{
  "n_layer": 16,
  "d_model": 128,
  "n_head": 2,
  "n_kv_head": 1,
  "head_dim": 64,
  "d_mlp": 384,
  "vocab_size": 2048,
  "activation": "squared_relu",
  "norm": "rmsnorm",
  "norm_place": "pre",
  "norm_eps": 1e-05,
  "positions": "rope",
  "rope_base": 10000.0,
  "rope_fraction": 0.5,
  "qk_norm": true,
  "attn_scale": 0.131,
  "bias": "none",
  "tie_embeddings": true,
  "parallel_block": false,
  "extras": ["local attention windows", "a smear gate", "skips across layers", "capped logits"],
  "init": "trunc",
  "init_std_qkv": 0.0207,
  "init_std_o": 0.00366,
  "init_std_up": 0.0207,
  "init_std_down": 0.00366,
  "optimizer": "muon",
  "lr": 0.00945,
  "beta1": 0.9,
  "weight_decay": 0.035,
  "lr_head": 0.0189,
  "grad_clip": 2.0,
  "warmup_steps": 122,
  "schedule": "wsd",
  "decay_fraction": 0.941,
  "decay_shape": "linear",
  "final_lr_fraction": 0.0,
  "batch_tokens": 32768,
  "seq_len": 512,
  "doc_mask": true,
  "train_tokens": 147400000,
  "steps": 4499,
  "dataset": "wikipedia_en"
}
Each number is 500 + 50 x the weight over its row's rms, rounded and kept within 0 to 999. Layers, rows and columns count from 0. Numbers have three digits each. The size before them is the row's rms in percent of the matrix's.

# layer 6 MLP up, 384x128, rms 0.107, rows 323-344, columns 0-127
106:489377507399523604536511471433419457499518516401548492574463472442449585481446572519543536421483410517454552441546502508422474513522554564538500456511473548424439524502454415461456558533419464458474564516501422542438556484507430475511531577467518425464534551441526507650471484429590564466533464541514599591518527550483558494550546498509520472510506533506549480501428473525519510523532
116:470550465524499586558389436492407583502522490444487584450497536558493519509543514576500543477433487522491561417458536473433456562469438462478482527504516548577542515558475396544524488497533513513434485530550501590515562475486433500464414572451517442499566572492445567563631494490543579503421547500481477604543523513491499513582442565514439459500519380498493438484509453450600480583516
097:567502563569477524602556421488430527425439501483498472498517454515478506520524513580513627493459462540432462504458489484485557510455475505487523521493505536550538486424489470502532510475555473525504426577535547493468606409513500501462534430467485492461483527504509397542514454566581507557499549546402541609507450483435550380445418562452479541476468555463549435445494517475408590632412
084:520559504540425514607512516557572453427538490376362526436474556503468411519490375481471463524524551509559475470532572551481492475531531568470488515476468473470583461536533493612533508552557497544510466436579531541499439508460439487450480523523546422523458446513499506572525547352507526510466478452461402544473545507562511488442543504579431488452566603453512477488533497511514567530412
112:500466559488593440498503449493383496466480428416549516489396495504446532494447523497498477458454555483383506570561574439424497479562444526537510427526535517516486583665551480521448408451476622510540527487451519570497526482530503534475456539421520421458498432377484439489508563373504442488486514528506509544478518520476523478539501487437536546569531487498516441576543481581481490511561
106:477544461524576541454552466508499539497441532488553563524551478371582508460463396550562619504510388429416562559507536435468583471414519480512487452489544544464486515440575473525474474431564591405485523473462458564502506513463391488488530452474457540569588508497507548461567535533550463466500491531507502414486552535484542540513501421504597510598545513462495523547474545521575446472590
090:524518462562494502487425463354500572514565536442475439501534566566500480428526523499523566541527598494425514500526499483445541561440501503513471443478578504550449695538551541538518512495514575527483497520495502592548524570477514554608464475486503450461538517485508456519494498481454596485482466511534517468549667467494418542573449506452594483466492551472558441500466585523492527586514
095:407486544466504630521510456454506449404517543538478480637437506576496438476507518520586432566542561484513538451581467503478468527518555477442546594529474462510358440536470438482523595437521450409456566555491540474463512494552444459463454521478464468487442430513491542479523513524422482461484468576479509491495557539517580435556467550478482525523416526467606569466444483459421528421483
112:538470436515610392508494550505526561513544500362427494466524473493357520412539509356492512522513525605485509514460516570453425487545505547612592595588518473438507572521485397504522511443498563514537558498550424464487532509561429486460558487485482478511470587534519506534559473434471495519522512524485525562573544475455499483531483438485472492391427465466495527552506532467522464455521
117:503531505537499495485488536484524556488528529471489489546518460542577460563476471519622538573569514530436554454509514523383547463366434480494435597501488456440573434481525552532554541466520564436563524550503531476479514530493522532475434534487477449514480452487541499510582454349515426414546449553527516474486649542420578562524552539518519413448430565509564509511443485506544431449466
101:448517582463555558456558545527556416422489521445450494492515481553484464450553512437529500473570544461408522392543538564542431520531483487581489565586448561457340462517478508497526462466519518545493450518541582555504519502508553546483501547442551432510427465514559591503556521523537549492569493456503501605491534523462378583518471545573483495445527478523506577508561565619528443465460
082:656518528536542511474537496547433488446534429460501460444557429604531442519512527451548460549593511583563527396525512545464441572480476489455514455496521511487562546528551511467529450549476564455484606524417528503556560391459552488459470516507536495466471416415459481509513519484551489445542573506604569570491490535519439463566509568455462451571530500481532599445477516387549462463501
103:521495512465485556508559506459490432449496428407524492552506491496537461538392499477514504470589557483481398507525573578558481492548482542499542516440413476525436509457560569463597506571463621474527411451535559538531553560566513541440591552604474597560511503485437512515605585490477397546529529573515482466479482546559553537428474432515547460555513498523524573456548524493562474565507
118:535555518456488486476520547487477460629486445472373482504478522485540484534553460514532567481593441577470430404531504444391494469527419494572403546510476537461430530509543490528512476584507479469443417500511569489518536537471508577463603484522502479513620452454497423470513484429536519551438494441456488508546620463503600533594478550446525537428415441517494453553478438461500489561487
098:567522465477515488577553484455529546484524530533446525383537550504568538517601498564515470457580469487510583550428545444481542477478492486519533549502588484540512463514479457501449612451512527478449434531549483487458640569452486457546503603489503492464496572496424484464533488536514550479582533531459480514471503477509514505493492588611561431355474554499583505411376475574488458562447
103:521449578521541518499578442637538468482472434477502496538450551432559419480444450494520455442529515516555528553468549566434495541542476451471556485538526477467495535394474441537606472506496385519408495440490537433506526378499458501438528503506436616559382474485474547495441495504586553534473539549468516489542407467516475444523531414566532502530513468535490523473536556468628529441486
113:517576497524631574449455581547425498426535562568507516462501564412550517549458459454552495481583451534528514583588556580513558495585436499541410523451554525466448495495429482513427473562551541552562503508507521495532494552550525515556442498505507523613427446384513499511590504452517502583474590440480473554495472485529477424585527466498516551476538617526499457520527513485562444536487
106:445508517454567457511598518476535491547423384469429513506487597494439500504510456507607452531440454467500526442511558463386514459531488490485457537474478555435469420531442554471474471527492515524385483491462488553544471516444524485439474568465454479508484450556470420585460355592515470484541569450497444486515484465502535445554540505531411550633505465477509473476401489493396512597497
073:399532453572414494501427488594433448586439576549524555457496447546499477516550537572493474519486566599583533401545459552431584556482522535531550496441466511562612582475494572563505434490479457477436505479485521487504481524483510457424560412545542556499530429564497486478486508585495506539512509650495479415524469536467495395505547503506408444537468456509503462486422533540486534504499
085:521447554515549465420476498478526411519408539539550541612566451524449464623495514548555489377569508469420478517487593520464505570467405452445460486431407483548546512602524419469591463491556495535544525522471586482508431556485489481490490444547524434486499419487421522625549535505524482474459487504521479457482511536394460555467549495536534510473561536481509437543451453546502442577480
085:530481481536551510429430434567554435535472501519464471566598525491513505419499438504468403532510557594532565425483531504455538478537453512513553477530434395502468579430517521425489522509518492558518471457568482469443529430598448524482528462487446492578475471559498479536614500491644445556511405518400550572510464561510506476511536466553396463442476390568554476477513479534493562542526
105:488476560449450502483495529523526467487535484559522424428484453361469403494562538507523556461588546471520520523457659418476388458389490521487491460492445424456481530513647484506613449520548468476522531570524514424469480564453521525495567442441551490470525496511510508527552488506519628508468481518479471455511503512531491558444565470538594527512394437515505486402510494461490457454509